config.toml
n_head = 10
head_dim = 32
vocab_size = 2048
activation = "swiglu"
positions = "rope"
qk_norm = false
parallel_block = false
init = "uniform"
init_std_qkv = 0.0292
optimizer = "muon_variant"
final_lr_fraction = 0.0
batch_tokens = 65536
seq_len = 512
Each number is 500 + 40 x the weight over the matrix's rms, rounded and kept within 0 to 999. Layers, rows and columns count from 0. Numbers have three digits each.

# down: layer 7 MLP down (transposed), 1088x320, rms 0.112, rows 353-407, columns 0-79
# gate: layer 7 MLP gate, 1088x320, rms 0.252, rows 354-407, columns 0-79
# up: layer 7 MLP up, 1088x320, rms 0.269, rows 354-407, columns 0-79
down353:503496571505549554462484481523438495472461442525542530481565540495488444505509515506510430543490542531577526465460517526441515502485498466487546566511501427511385480561488496500463548549512526550420471549489503500511516529547513526517496486
gate354:441565538454536482527521495536434559506525428484521458546493469503479450504509556527541558490499503546482425547498551506524582498493502546494579523459516524481544432407506444463431499529572422500488502476514505464476568529510516477431479492
up354:576470532478513503527529473492528434461481469514512472483399453580532453471495434511527545500491433507526457550529510502558534442459525607475550521514495516471536514455534588474515544524458570574462488478547525441490523489466430472504551501
down354:496442474524551474441526513498514570503507438463517526418529512501410554482555463410510428484501487533516445523543473490473450528514508496526416477432455526454442507543499559530479520533504460444496505471523535500522487521472464509446460461
gate355:497536518438492379555418528504466564459558515504510394486466482527552497487489522548470494534510520537596487522474545500524521432530587556451546459516510493445495518518511451459512548478482456511499529483473441465507568476516505517458425530
up355:505362488558461404473521503599556465488508489500567517496464506459468548494602499495440544490508505456513434462461397469498507488484533460452444547438398558518443450511419434522562465486469485509539433448460500533500543484452479502551477435
down355:520519491432553582551454517513465433574493526533446514502437572504474586529448489501509582488475518490494511519427569501534527509458512454556516510609471483533526482507409515468470487466588549501442542434473505506543530474542455454460463521
gate356:499513492527540522506468534564507576482493474514481583482476546424472502454428490499534466539540531600483469528535415495544451508563494531514542462553470527500517476511507472528478499512473450523455559482456490459523562499475418436545535531
up356:539570530507553490527478581526515536465484477568474531492517532506468576534518534489454464495518483484446517537542587493516527479493452478483515491450480537514557458544613459483456477545469475497481503422512476488470498406489559436393520404
down356:564459463390568485479489451505567548514571507590570463552503530514516501464537460460473556515539480515506466496552487487518399434489492440494488466460509418470511521559504420565506497461439523431458500557464490455496482453454483471459456548
gate357:472481496526433501540466528535487454429465455494501489550558479507471461518502533497525471409519533564446517483538525499531546496502510507489492446460611488504491479494610516500537536486510489451511546485522439481528461506522469582495504578
up357:425478496487474491456485539466484612521498586447542561514496430465464514515459532528544555463460452477487524521529483578469514535536547489473559535524430588403438514525504494514523548527529463529436490507483485487579465461509563527509549588
down357:517459468530533505431512522553461576468496515513503476554619577434457517513569483523485560557459578555522555510558490519472515448493494563469509520507550490513496527467491401567486412533485410580518419458509487560517452578556470508466504507
gate358:463484484539538483433423456525471443523465468469540504572440478566507522434514503451536515505565505439471503523547523570513500449493474434503494539460523514586454532566490576472522511522496519536532460482507511509466571567488492476483509558
up358:573505474474516501545526480575535522580546493592576509540518463427548526503501528497451490519447537509495434486538524498537498558495502596555485487567488515475498427456562497493561466487578492506458498501507535515463518444563514535420534502
down358:455493510490481476510469524464523536443463469515512485507477486503476512567454505505506426537506440444434494493485471494562527496552475479519514488518503468542501512455504423541517536439428519433523534524480456522461515482471498476514527501
gate359:512537457532621468569531496513502561500470522513442480466485462509489447464529544447575496552486547512544578465531506505505415489490474541489487556446459523516430514510555494492486443545485514488491498479437521519546517502458478540459537527
up359:491486487458503458595481511553599498454442477562545489441490517456507550394449515537534655543470484444501501563505499539502536545433495509535519520483478517518510601511547538556465558541554517504458501494524523455432490528543547472518606482
down359:569516539506478497521538526473454461490483447498539506526547559519491481557553435496539506519532493467478474456523481499502513488538486418462504461583496477453575541450465496539445484502476526546510503529486459530575500450534509484535470442
gate360:512555541491493541503520477473562485501512511547453403484403527539514470469510552522491506456465473513528536513468522583473584464495472483458523530463529594482451469483551505550438471461491426512454490399609493488449503517492449507530473526
up360:440527460476448493478476513491459484459465507554586464464485512450526392435437512529461533537501466441455528565510444538461444489427516492478493517507544551488480441469581497486510487440511518490441573453544528518491489496455418470447548461
down360:538474526482554513530482517462530530582440521477528553476477493493544536501519448555417489499484496400514548509538423541493392443483529479472599532494504529559478485505571486486504488509470508528494532445488506506494505554519448510535585569
gate361:492549479488506438520550465430468512467592533533494469473468558524567533445454490491508490487496468472581505549532590496485544530586489569530496495520506490544551525540523471481504475466533435447474533462445495526478472504483442480516579465
up361:535553441573491527473448503544516420490519518501475467469528473540525479543491507557485488526461489518536429468502461508452480475572583506510540475449484446535541496557493482520469502423483531491470556537527543525451495522482551530504530518
down361:521544460557537507465518534533539525483477547485532482514570494505439502507538480485435483501531555419486486486574516467474502468434536470478490494448486443538538538395450484516573463482548459446441511588556493478496491542455457513521470530
gate362:482544514531557499556509437530523538469544538543493455533412432427490470495575533456483391491439518459442549475476470474485456509532496472535448459494535426461544529481505510517473479511527509560433518478518430468486469486431560523517500463
up362:471483479496408513586545538436537489578492516502471525472501450499541544528511465546521447474460430501477509464535502483514529493550505486548469532485525492481573508435483488494490510565551538458486539550546543505544538536522520528546468474
down362:505470506503437456496492521483528477589523479461479480499559495538527569475479463485421583505540477427504511514558519506507540514523527451481500544480452512573525477496523487480522496500462485468541467527571498491501517541532393484547550459
gate363:482482520476517547562483491554490504539475488528442457562500527534553557500589479521474553512509457437504460478445473521509547527407489511548443516483485578531477483500446492495475516511386479458449469468443537522521525520461481532489543511
up363:516481465508484466481515477604505473501488479396474533539501507444596541562547460499525528528580547537499518505473575524485433495512528525487557506486565478485495566485499442508484459480510533513506493550552557441490480534516502523511490430
down363:526466484554548448534497539448504440520548518483492513401504470406480544482406552538429453499527528579524504449464595465469556510516452462487533344484466498515466541501474502535529421493528542433505498508551496438466490450451557487489585508
gate364:473528513535527504493514541504551535486539415441471538481491432467469433519433523532477456528538625513538467482451489467448545533523540453439529473464499372437494511508522471535543484538513487538450469478438525489548530446483512511527464502
up364:562506532488541465642507411474464477506603532506556521469513442425505480533496533543531504475535451425504474504493485509439511488463556550508483460485498581547488525492406492449420589537460462510481461511486513533554483474508524464493458576
down364:519495523489547542511462505506525512503507540507546517455530490517458527511482465506439472497496488506478373470542514543496545462489474483476468521578477455511490466486463516438514477562475436500536545534488463549554404496557503496471492479
gate365:499499484474515546510478470447495513461489501535508514493463446439555506520522473486465541534479412480508503501453459465463478478508489483489423492475546526446588524485491493564570450488533505480495517494496528489472531514472464458522505510
up365:505462560453503513530531507509452489473503468512577539503471542494513492413495492493508492506500500479465449487468572377476511481499602442502438471483470467459567451547454467549471555551475531529511490494486490477461467535582458506461547541
down365:517505475509562518512405448472521504502470448559495468440500502432454512487554453520576547526515538492543531492461440498515506521521475550534575506477434460505503518518511496588483525508526520479475501488452473498547501528465480525533417550
gate366:527539544444529527475496535501484477458527501474544565534491498564563521448503540457450439539556567487495521499530517459480525514450494475502542497540544440441564500505489511487496541473493462505524430530480509544495456483551536538509533460
up366:467463492486463456501473472524495525467439513562542534469466492565509536522549475548474517528420493504560471547529498494439438539473542574466508499524520492480520481460558517468477531478553509417502452532554479426517524490484518518454479528
down366:516519522494521468569469505486535452546475486463384511501491453557505504574524604483540508459471500578463531533445493520515484424527497510532524561498495536450578565565494506479518508420552503565429492507532522540520551515497527501523489490
gate367:511524426536473536410504531503478534576506474493513540498529465550534484550496475488469454501503402543498512542510539591556518506492491570480512508523551472457584442479500569472500498456551449542536462502527508476505434508510492495531484508
up367:538531457513498489537501437451476549455467522525603503479497513537486495554591516546457527491511423467484484554488476544485498493494579495460517505563502521537435529535494505468466503433510442476501594517525505472428473489558502544475547495
down367:471502515473536439498482543470466530515548496494512484495478458478505505465510522454588476451528500506488542539529496497565553479523470514471492497480507491492556479530503457538550518550404545540492496489536499522539520500477466454527422543
gate368:523463491467532527484546519480507572483576468541509452500543476481434454455480543514409491582525522580497452502510515544505421537583486454442556512518476457422490474527495426424483479471494535580448452536509529545501516486542533496469538581
up368:507486476400464536533397518531519525529448507479484529528510486522469610491525517491475469498489537462504572541437507526552461492471524541481492488538435463517441477528519487453523500510544546459440460481506493469530436530500587506505540488
down368:391445526540547500513482500479514433564548519533555472486530437428452537490504519513542480413521517471505452519520467515526580522534512479508489537495450528534496508583554562614557505548506492446509526525472485481495469477457511494515522464
gate369:481421498553514529489435490525527537534423485511504504461486466501473410504513516486512542502571564551539550442525433421631483456557474528523502571490598558542524495498542470506483514448469483546523512510420490515556534563440530449454477479
up369:548535470586450457505525443454456545485496550419513511575553547530468470454506481529545491469527543535544428558528544572448494545491410547531524532543478444569507575517506527480411450540529499433454590502514473520535463481510480517524468533
down369:493464533506462431496451477523481502485441566549588499523496537487479569503491518517490531480444436559491520540445530557452531447527500522482500519499463535562456550513499505508451523506507519502538465535521484535497519469500514499495540552
gate370:509517435496494518517454496510510571475467489448441498449460450476441496510529521537516546534498457447535468516480403585483480536533476477486462526475549503509471545542500568513521445482533436557517485513472462530510543507469457458537492524
up370:474492466540524451496508481499480554477587498515481486506540477511531470507537418503490552487460516486484505503489470475516474431506469479417453520503535453560633487522488482446452518504510501516520430564513489401474514491457539536492495454
down370:484543490477513432485523521483562451517460456570501520477469580516427466469507489474492499512520486492522502546510455586522470496458539485487403517464533463540480507421428425520517511589491565556513518502497497521532548473542500520553508507
gate371:501427437492514480544491489549473584497492512470534440515415568480427478506507500548484492432607534530488557458453556525500444488543560474515457444466530558499488484474408437478467493515468506578470541416508589539546550468556548504493529413
up371:476540438472564545493519447486520519539507497521475452491528498486454480498509517470472487480546425543474538533490523511476489489472417522519458516519456463531516451496521533487420530509573561498488529490449472488436538525432466534442490498
down371:490499552491485456600527592569399519504519526463500483431542469551495520377497515514587518518465487540549595558452483431498462472519471543487465541498448483505391492477524516528541452542483532536472484475481453498485474490482455494510549621
gate372:511545493483468513474509478610495475458535506484525536444513449479446470497499461547518540482542465546540522504507477513468508515511477474537527498507473486475493474471504601488487523545473398531424473506525418585490526481527466524489506481
up372:488546555512508394557549587483443534521525479503439452413523505437470553513489431566521530586497513507539491551483533486560520455564497491519506509483461509496535502482493443569429543500459509490458434446534470424477497481516547475532599525
down372:560613478467473413520494565453474511492521523485454495462467543501536577548535385508521464507560476534519465535504477504447495554503511480554491451469477470505567439457444489494560519547477426474472476507495501521538447498542511512533511492
gate373:545476475524607527552494504545486508538501568478497472524500508427550445575567495478535597469479469525523516556428490441471517471577417485523522518440541535502412540468614482463505538496537524513537472499568533597530497473478462527590564573
up373:538604448549502547505423499474437410563549467503494530501570532546506537479449569489593548507507554503518541513435463508517454412500480543515516460541471492444473551522457515543574561446493452457460489475512452558456490585547504464483514496
down373:513590437414468525569498536450452342532425511544483434550540554460495516522506436542514511533572546513522485515511446486543477500480483567520457550514477466571467487501480528542554441512517464484514441539508547498528552480480500527445518461
gate374:526534492428499518525443534522503499511448498475559542505507515516504516530490457533534582468526505542465492496450427422470502565523520529469565523475540511539535523497497492519487547493480478546515404396550581575452516481479496509506518496
up374:513570494469590534404528538423545522511623485534517446511536409518587550471511551474438478488565520513556421475529472504537521525492484444526517511526527558534565507442551500497502586579488533558563484471507539593516474516550490461542470517
down374:542484528452551488497547556499568586528548473476567476440476482501485501465539456457501450484479559464489496501505539503556492476498501534588494475508433504514435529524449501498566480484577550491503464603481483520495555470525516408499561488
gate375:485500481466547537536463541516472544519510533530568627495499480522543447582534553458530498501451475506506564565549484481523557509499482555518516615492542605469526545515429469507479502553450477535509579552442520523445486494480456544436472467
up375:471492470511481531498509520460574485433504523513481489462548550458449496522470447474528453504556555474532511435503464547482465513527528475490448544560457539522554534488527509472492463469531579491437536532500522568496513456523541500441529470
down375:523457509536459404473544505509507435569573467537559420526488471510474550557514574486480506540483460466496474549514527535449512489569496523472502544594428531509569509511519451529520497438512497534556479494510484494437545534491468462483523481
gate376:554508536468567504532510460479424514451465537558481514574545519470379590498454484486519541530469443507532513527457493533525512453477471596486449467483556531507473521531454474513441512553470502409489513490528563473503477481469532483474502478
up376:522523503500551558451426503474533463501473507504565567486460513517479526534485524478509470498531530487560480475444400514504501515465477541586475422485524503481531464561517497422493569506450564493521497490486500482491475470405506660500480528
down376:531493478473461511525531540439483539499532489557557551520531521499495449572545467470423458489521488516518526492539537472581414464437560560477456498531516446504497394476503447539476471478476534478542507457430489455508523512573516482476525546
gate377:530529534485520502494495419497492492438509444591450475567502514537483446475495520481541574531499472500465496502496489542452454517483525558458511500527495522461442546541417508549506441448500487535473481496485598442445529548519449523540460533
up377:524508463551515562513523449508441506489523456574446498516491560476585482489462483474525557497480455522499489499587496477514531465507504492546447547532425463503450522590542464501447517509447559554527456473504610510520472495460528509473485436
down377:522479527562519545536532544455500438510447401521469497484448490487481519508570494530537528489454497524464509620470510497464438437531547531484531465497444517478501512475566515539458473506491480488515530484454505506562527467540466614496511494
gate378:465457501510476455489469550543496512507521468507487543511474535504564506509483542505441573533530549499497521534493501513495501538503490518495529487599470478521523462545512441539585557417539483469512488512464453480507448560465451478490502546
up378:456478555466497549482566567524576519493573475503495534493510519537495491514520499481462457513505503511427614424440477501511498502526551498447590462559523504490515519520515484509471521533487542494499517496511505631553529474555519461492500507
down378:500479453554499506487482528506476490462472465427534562434521490454480467493473448497403551615484440524497567443528513587551518579424526494517505600553525492466522583523477441533419567571474551489424515526486501495488503513503449486489458456
gate379:478485515518489377486534457516471468528445515546585554462466504475468411454485499456489501508525459432527522478565468539534511458511479511509501457463502487598537508463528515522537428508485460476558496523511506486537558504498500433510487464
up379:474529568495509538547503513483519469409499476516447488510433516426513521542517489515507526525567538492530551586458476479515514496456533536477515496401456434456455466513492487589502533492525458514503473498444491538499459482430442518503492470
down379:516510484472538497467525507527500550410518515410477555449545556575559465518490603489404492543505518498474434486493441474506486439449512488501484517467487562524546507475453520461482483561358470497488446504445493519428568549458466485496555579
gate380:477503586569490558546460522496485502451499463523565506498529453529575497452472497421400485529475479563429448457516527497453495546480529523572452532541474535503538503424619429489538562513549512499539472472412498499527536455500479515542561454
up380:536551475498516446541569430432470495520499479471438437532531448466538493534500449452385496529483485571437552468492481511499486533532499499531493392526501448475494455430505453517517558440466526485420508486538518514528365488494456481488474541
down380:532503552530532489523514485568478495551479509504408480494544483499485526553441460523537436482490479557514514487519499497560509480459501534617581415485435487528500480540518482436521533472479476587507487495529520474465583495499558485506493445
gate381:408523525498513437490414484551448467505547481478418491531475565521462462590478455509546501492402515516522504496396411604479501524551511508515537563511469422477413501592545571479484513526507464540479481505489566529537470514474536475480487478
up381:518481508541444473517571466479564488508469546400511448418527576497508488555511514438469453540494486559577528564512541471540486459492466504513507448490503519520540507466529506502447442483537507503497461473589476498481487483430477488546503544
down381:461569548528444514563550558493509534464441414472539419455517473444552483520521492437500576466549486464538455520445461458483482478480421450493535454452520520497564548491544497420499562422526496538453512480539481534476500497432484440508552455
gate382:446564464443458519584486482540461548491513526542449454448510479425529502538540512463480498503505503560506500473499436529565472540447559402514534455497465470443499439483484494535557608488485431517509503555490504540468509565452491484481533487
up382:464526495507477542503547452455515517546489448511461503498460505509553498499530540521440476440490495426529547508545471483486514511533534455503482512469519422513455492473532533479513525523487485455516599487484459449470550565501463525547516479
down382:508494426485490538513433519535491476575470524510493486551509501521420479516490703528567400481467497490458474494504521486524464450524491595524538489463501490511497511500548484429504532465462510490529538529506543528490518564452516512484484487
gate383:478476485462484484586530467466498517502500454462467568437503570470497545529480534516480461534573507485624513525533538535502405493484487471535442539489517555519456508480555467491524473498539415494539498492470545486447513512481511408500452530
up383:498508430510546606527558461499507516575527513497536515486499454531499441464417444452491482514502491468497567492467466520567552542496524431414470572479502526493546483484484459529439508428432483525526542446423453546506446472471513557438492634
down383:455562498495481444383587571546473518484520551525470503496464411600519473456508469495477538464468487520505485471619597551522509479512476564475452459553464525558478552539479518462547500495418497506473446506565543519478454580475574492558469490
gate384:511447551523553490508530479562535518480484513461518484529437545461512532493508572430543542540477531433452498433505521540465461484462496578478546511532486465454511506521495454445596533509495522471538525547473457454517486483444534453535495487
up384:532504499481518466501509459516411600514460572507422524483541484499576522498430508508527575442495479473521433541519501473533533503461485521490588535482503576469529473461446569490422526522441397488497431483477491455500523548523508590462489475
down384:487508506538533438492489490454513440534469484466470495540472476449530588511492514491514500513424550507542437553509486555460547499485533490400479459466574518490546508602464583487495527532482480412520482539440426468513492497469559500562419459
gate385:534501497397474387540496468469527475488493504507533543470478512494465475526492581456469487558433499509508470569493476509508455444583528465568519518439485520530498481491492459487537479469447508513484475455508505520546564525512548415463525535
up385:505531544525529528508457478536546547542432507465471544517494475495468500461517511493443505536498506575496504497536520483555517451457510656533487507428512482471572514508536517481476471561427476521482497536538486539540529555535540545564501446
down385:487546443496520497463572505473535509536443545508525479507492497501494461471460503430462522512569525492446459462508456506532469523453440453444471549451585557564504539535561478462466471513548479477410513514501571469494483480521499511507542581
gate386:481538545465478451403512473457551489518473518500534452538486514530546515511453502515472523533593571517453533471420536498507513615489511500473519507523501555509595478529493455474522467526508467483506424513460442497498527486481486551404421484
up386:508593475515459556484476529451457491497497528431477561511513515598485544485446548544479510503510468494536623453449528542508501470497546562511536463529450503481480565512449446540537447522492470571446515476560491532517488636595492525481571435
down386:482445504507512472502451520511566513484510503498451596492489435450460416515442567430479435494525503419529536460462482524528518470522547446538481492514522608531543514469483513418464507473428452541462506483505492502517472516497537600528572471
gate387:470469559475508513556453537523534486523539440553523504492482474520470527530539527470512506484410514517534483545491588407526488558474473492514514442575528482516438473477511519523408533477475530486425473471539499514572497464555498513452527450
up387:495472482491419463478559552420503501468449468495493527500516457462561456499491488473552479464453532500499410451518452512467516578486552454427495531508492478445478562442527559440512513555537501505566513532533507529447502473494491472487401565
down387:444505487493530498590572502499536489571510445461530489515546494521517475577532634450484549407450596547531439466495558495607599516543555500453500527593530585516500455430454515476521484556463473514578473493580496495460510444476434492460515562
gate388:485488507527508488492518524527512513461461511478546476497493490539495507479502511479504542500566485505540508460461460504567508504489496483507503457481484433487468534515475445461507495496495493488529500503474471484471509518500504499503514488
up388:422551527507491515511445470488514537526455465504522470550538487536518469522539550514473500492461481490522482477476541517518540488569499531518467524530562562482495448492490493519490484558515502495569558509531498528432505523525508491489489526
down388:495506508475509564505522505491499508523530532477504492501494540510513524491509517498522530530535518552512488529525484515531453546465533500501505598435492493488483577504551495496524517460509429518544514495485511447505471462545468470517465468
gate389:526520495519434423539521505450467510503501579542516523495483452564514504478481467449502440487547500479491437483485493507504478533485506495546474433459542490550470453538520492511390610492471475611466569509428488547467473487478501480494480497
up389:546512461444484576528546493468571463544469514430437491496471529504500485488508549539446496497505457498590504534542459480508457433506498491501534530461480530482486488463471501484613471495476508456573533524558558453582452542504465521452463525
down389:465503470444489563521544513496427521482533518452468471527468568464455450493491581531543535492489528513536503498425512448479471524496520486438537501564546523486527501460441527498573468417468556456572508489470532545486541474501496531584434540
gate390:468567497539492487469528444499504468452541509506497490520483507489556476472491503465478521505530436479510523556547443496583563514480545496438539539546525519592528479505495455428513467512571468506514470552455552458568536463493521458463457521
up390:514518509544507551486477508491522485541539512457475477471502498534508556478502607515451447511516511501480493498588495547462440502536559489551535454494446486510490510523534511524511466455504442447420499489480531523497467449494516518416490463
down390:521504506503535446486478497546426477536523523543502552544556525463541480560521544509521473506465487545532445445452502524495545473519489534541431546518543490518519482434549541475465563496524579573537535499544489492482516468517547428538562520
gate391:487510555519525460516479441503540477510473556532547480527528450539554497478528503535526504524459499527496452489533462503518561511537532516518453504509429493480588429556468504536484556429513465484439505475512491465440461566498480464486485501
up391:515450572476492486480497466569517513510498476509543524557562473519453503547481523520502460489530533513501492488527488521471494540470505542476538581497550535495559440501529506492515468514477501546510498479488525475467502496437495495474519513
down391:448483438531442481497530504478468511534519499451435489542470515513565528561471422498504535478462450486504513438495500512472515445511432505477497497520541525483522515516512526474487502511535510530470477507463504482485565536530546516478529579
gate392:516436479533538532515460505465492503513521619492566487533492510495451450520428465486512487502496471498512431524455509464561476553515590472471551465529434482387492496490511520535471498483457553518534531516507524529508532573492445568557524519
up392:591530475524454496530508476569454479493528535506527433475589515489531537468505495503523465463415533542498479545477444462481511489493488500569481491443500533517574549548550593459475483479495458424524497489610509511453433465480474513446514468
down392:498524520515478472517535374501452469522484490494470461569509499536535461510528499538466501634559521495524520527554468493585549528584465525544512491550452474484606525502456406470518485462571488498485469430502446552503447562466509442544486473
gate393:451513527518524483446477520571518548501518542435509494544509504497488533522537541520498431551512529478500498464497486476508511487471468475557509502449457518491534536556484492499465583500445489513543467521543510524585474477471527578470480558
up393:470501460571499497483523482456561457473532497493456492526510512488496541508448540522487470484518555478502491481499591483462473547519503465485544466488518508509538459485495536480517546488521548525547479590464493509525467454495451492482532462
down393:484501494437462488545476459443536554524535505477513470542517422491530505466534506557548467487527499452470496442511454476518517516444478569519489465486495583441554477488493433493481498471575470483509467463515519402440469499497542483479509447
gate394:526470520470604433493518472443498456574392506521458473472433572563508542518515495502474588443538501546591578535535493483516512534505563516550516536550559472502512527475509599485491545514527534511413450509448474488427517573482506536499479502
up394:513572422518478498436598470516573510492447515504563503445493400617487521498448461563487538399482485509492468455464479553567506548527495508470448520501551528495520503485488509435577489485448404507465553517531538485554516495540489496516537437
down394:524456470407503432512590508417467471484446523448501449428526508555479561522538506501515516491440601524530433490455489513510458448458534501549429570475561508521550561534520535486551557459487497480456558484426494484597559512550497533574506525
gate395:484441478509478445481457466452460415535488499533520508484574548486570554452453510494459497535450395538473507404541587461511475479523519478506507495532472508455540583501402432499497550531509482542494525520495462531505454471478528475502575541
up395:502519429489542534510471510481480452512437542503537542586424430465463564544451463490490504542454526462455467490439472488500434450542536457549502491548568480529407512512465452530505458533466507418481480488489457537539558440531521484491525524
down395:450547480497526541494496529478479515455491523527460413506513498507406588509516452568514566569465468502473504525478540557528443518471522485565466513478486540513502484503462533503463518502479547488590518462482498424531505556489528501511502526
gate396:477516468509535489540510491578454477496550497520522514515448560528487561511487527549492519432561489520436487464553505475487526462545492456533481576401494551430509484517411533517563510562466456531486463491552516445530497470496454588474476489
up396:536557534497473486516586493476490490533515567489591505495552505547522545481480500477513470489541504488521526531521486529490579522499521481505553467552499522492499492468468487489454459528564517467486550495522503492431516467458517552556514436
down396:481553482438436486521445523507520547417505505504401459504563451468543534427401534425533560541457538435484528445525507481514543489567485499433503536541469499512407512533513476461401478518482558485521452493463549579462476478430511483505508521
gate397:570486454524512557523486484530481466522503485531503495463495573479518535472464438564501490449509485521483586496508555440540471525476446504524453511448555495552534536503506459523495514526507580592468541461503537447566561423569635508432543481
up397:486512528498421499526487472577572481483517471528505471466504526500506473451529472460490539489468448524517506455537600473488525498486461558546578426518520555489521536481528492515466547507451559509551502509512449521421508440455535482489457537
down397:517505544525590546525505528472459501495552512534443494463519529481489503553556481569520483480530525494489520532500502457516445522542456552589522505386507414438547451440513451564517508476504570556501459552557507525567458533573480447539550513
gate398:431469534522486554514443462592541439501517487504571522497514590501544476482446480487552554509464510478417521502470535524493515457497518481527513502549463465465486509542532416514459463547520456505494498450557534511558503491544439479538524505
up398:503492501536546547430554614532523450534420534482472484497469485527475483521526526568524519461452503432461505461520561484485508509563482460534467509517442570460510455463505492577443465505431571518532490504587569445452443495493519512612514479
down398:451548537531550538551537477456562523516510501532535471523513481499500477458468536544426490463453438524537506453508499530492502449524481484551521544424552504507495576515429507482498519472520509477610555509441525488511521448449507483544519482
gate399:537484471518494531480460468516544511580540533535548534537442428519464551573470530487444553486441535492488497535465506475479523484491523447538515431563472561438507519506522471538535504509483511484541463477536514496439520522493461501525529560
up399:517527470476508505613592527522506520505436450484491471510507521510490447467522501459484475412470529462558480483533499452524493454494467512487542579460478558518503497495491463497502540493489480514489482468591526536487463526557442526486440419
down399:498483513456467501421479473463517490455508452433463469525533493497458500424496539496500468473545419491507458505508493403516464536408426534508449482484520437487466488454441494560551456474568446511465554490509451480543480445494552533556550566
gate400:513485503564513524445459510497535452487476459509568476511460503470458434502631465498541520501426484484424499516482477436467455525521568508535483468551512536437529537422473522523513507568525479522517608546501533473556561564489595415538520468
up400:525502499502538475466536466513553507517555511567527467536569433576482534539514444468509489507626485491531499552540524439538509579528548501530438481502483417508507518473517517414476488540541503490542455502426471451452525455465510480541478460
down400:546452456490469459533445433599466514556555432545544418443539505488467426487514500510540418480659541561543491436528528469524474505456491498465492511476403456482521471522455489493563464463496486464514484520489491517556573486479448548497480488
gate401:575522484541493498509529496469520438514489494557464499466515412513483502438492481478452412465508483504444515523477461539550492468511570504397410469541509505446492524548475558467495515460422471488511464519475534445540454527476478556468530507
up401:513478485524492496534516528550491453512518458551535497516436537511555467466500472513514495465497536477514502367473544474501554477510509453493507492530556484430500524528495429514476476515525536416539581434513534516503439491537550511591494578
down401:482543536563463522443487496508552513501545523551495526489517474457485541511475473472484513523471443514438534502468577522521383530458484500550608466468532487518530559528564546560512510455494533512554514482434492535487475468478498498469488493
gate402:556507519531550536486464555548519419476508483559524460545511471466527418538485439530501561460482547456465464508519454497500510479461493577425533499560512503490577421458554566550552540478511445437527434498438507487569490515493478471487474513
up402:489512483448493519474452487457507545518578465497504511566443493448502481475449472502496483546464557501622525448446479506401547487491456519466421493522459499514582417541452547510448513500414506432479456445519498434517502498459545491512444477
down402:537538578483506474510532484536491522523535562524465430497451491484480563463502459424502439480428501492490535541471496486507488504540452467508505520478500445556463465457499565524487450418481517499497485556476517469475497521535474476476515437
gate403:530511491501491468508504516555450584539520493477521557569517485453476498481532532476431540493499520510564552473463513528430469475559594486515531561511467599615552501520560442483530458437478485443546480455542506426450532488514487449504529549
up403:533530525507446526447482511486438446577541547468486497442536497430542510552478450429505510433509476460396539493535525486545593568514508520492444472465481465488556477488514488474521513462453445508552558484456488600561478517528487426508555515
down403:501481470439537597497478459500444489425469507458510516459479447594495537437500412453559456530530505522519522486522504497511518527468487438464505426432444446468547514427465504590536483517573485504480582452422464514479467536500434519600581555
gate404:497486494499559441503570518467491479552516503488481550461510485466453408525476507517532542543538572484498440493511426589540442465504518490416474475470489487522525558437510490496461505559491508503486467576548522483498505500435495537581512438
up404:589452519557514422523503466571439439497494486482488431497386489500520456402557498479467460485445494543532529481488456481499497499468473523481467481465493471483515493551508446523519567469507479499515478480545525522501504455491455512478485428
down404:442473507535475531513522564573519519499516540538548529496521439533486495459477463506528539492510475499443447473500445468497447541481446476473465426453544452516436475449519515494476487492504599528497462514543482447554519535467456547460502514
gate405:502459498423474462495543469525540491446500458523487432545502567537502507494547442509491495489499479539464427549531499556529470467512494502526538556463499522522492486504452563582453506514461531582450496507467500517496508467496477507439460446
up405:450501567395492595462496500515552459449531519594529523480493609579553451458565480431483412507489603456466444492537544466528489498513540451498498561517498448490532555488433519533472451557467521563479530464411455516497554512432502473487489494
down405:496476447509461432526480566492474458464536535394468473510512496495492564518462512491501426465421528494513529483515458528568473441455483614493443470545475596467474484516510516463405519461540482439552450532507487475500530454594468552564483533
gate406:412454434519470484507522526502541577502455489563479476506515490492446469522496524485465467503530481427493456480474488545400488494509488434459543486473506474494508437585445490555535504520460502473480504473444526483499482485501497424529541501
up406:485597584500458532443559436473485594549468542488435511531510554476569494439489520495466480519563484491480532532514548428525512547498596507508521525438539506411482505457562459530532520538534522495507532498482497504489507531520486530511471477
down406:503467567516487543511505583563414508474423570539454518503477506539522504465513541441541396473532472507414499452533475478414523461473506486524489511506524555449483448542497464490442460528560510508525540461544424500541524471508530411554508533
gate407:500495394521496500530566520481535603492437532459456580403470561454532490501479496455494480471491557496530576479490488531501586526464532483499460492551598537463611524500546504474461498478517490509492492430521459523518476527524420520496526457
up407:439493483475467510597507492467482469406488551504488566594522509446491550504427553470527483527511597496453412539506539540369460466428490526484562484488557491536505428526495494471469475451560572494566534545446449492525450479569491555446482618
down407:409452534476530568548499494521503446502542520490521572517505528484346557505498424504531472500563506419406532497466489516546503498486538455529515487460555491503515525522556511474484522391511534454471521565554454498552496461530475434467570516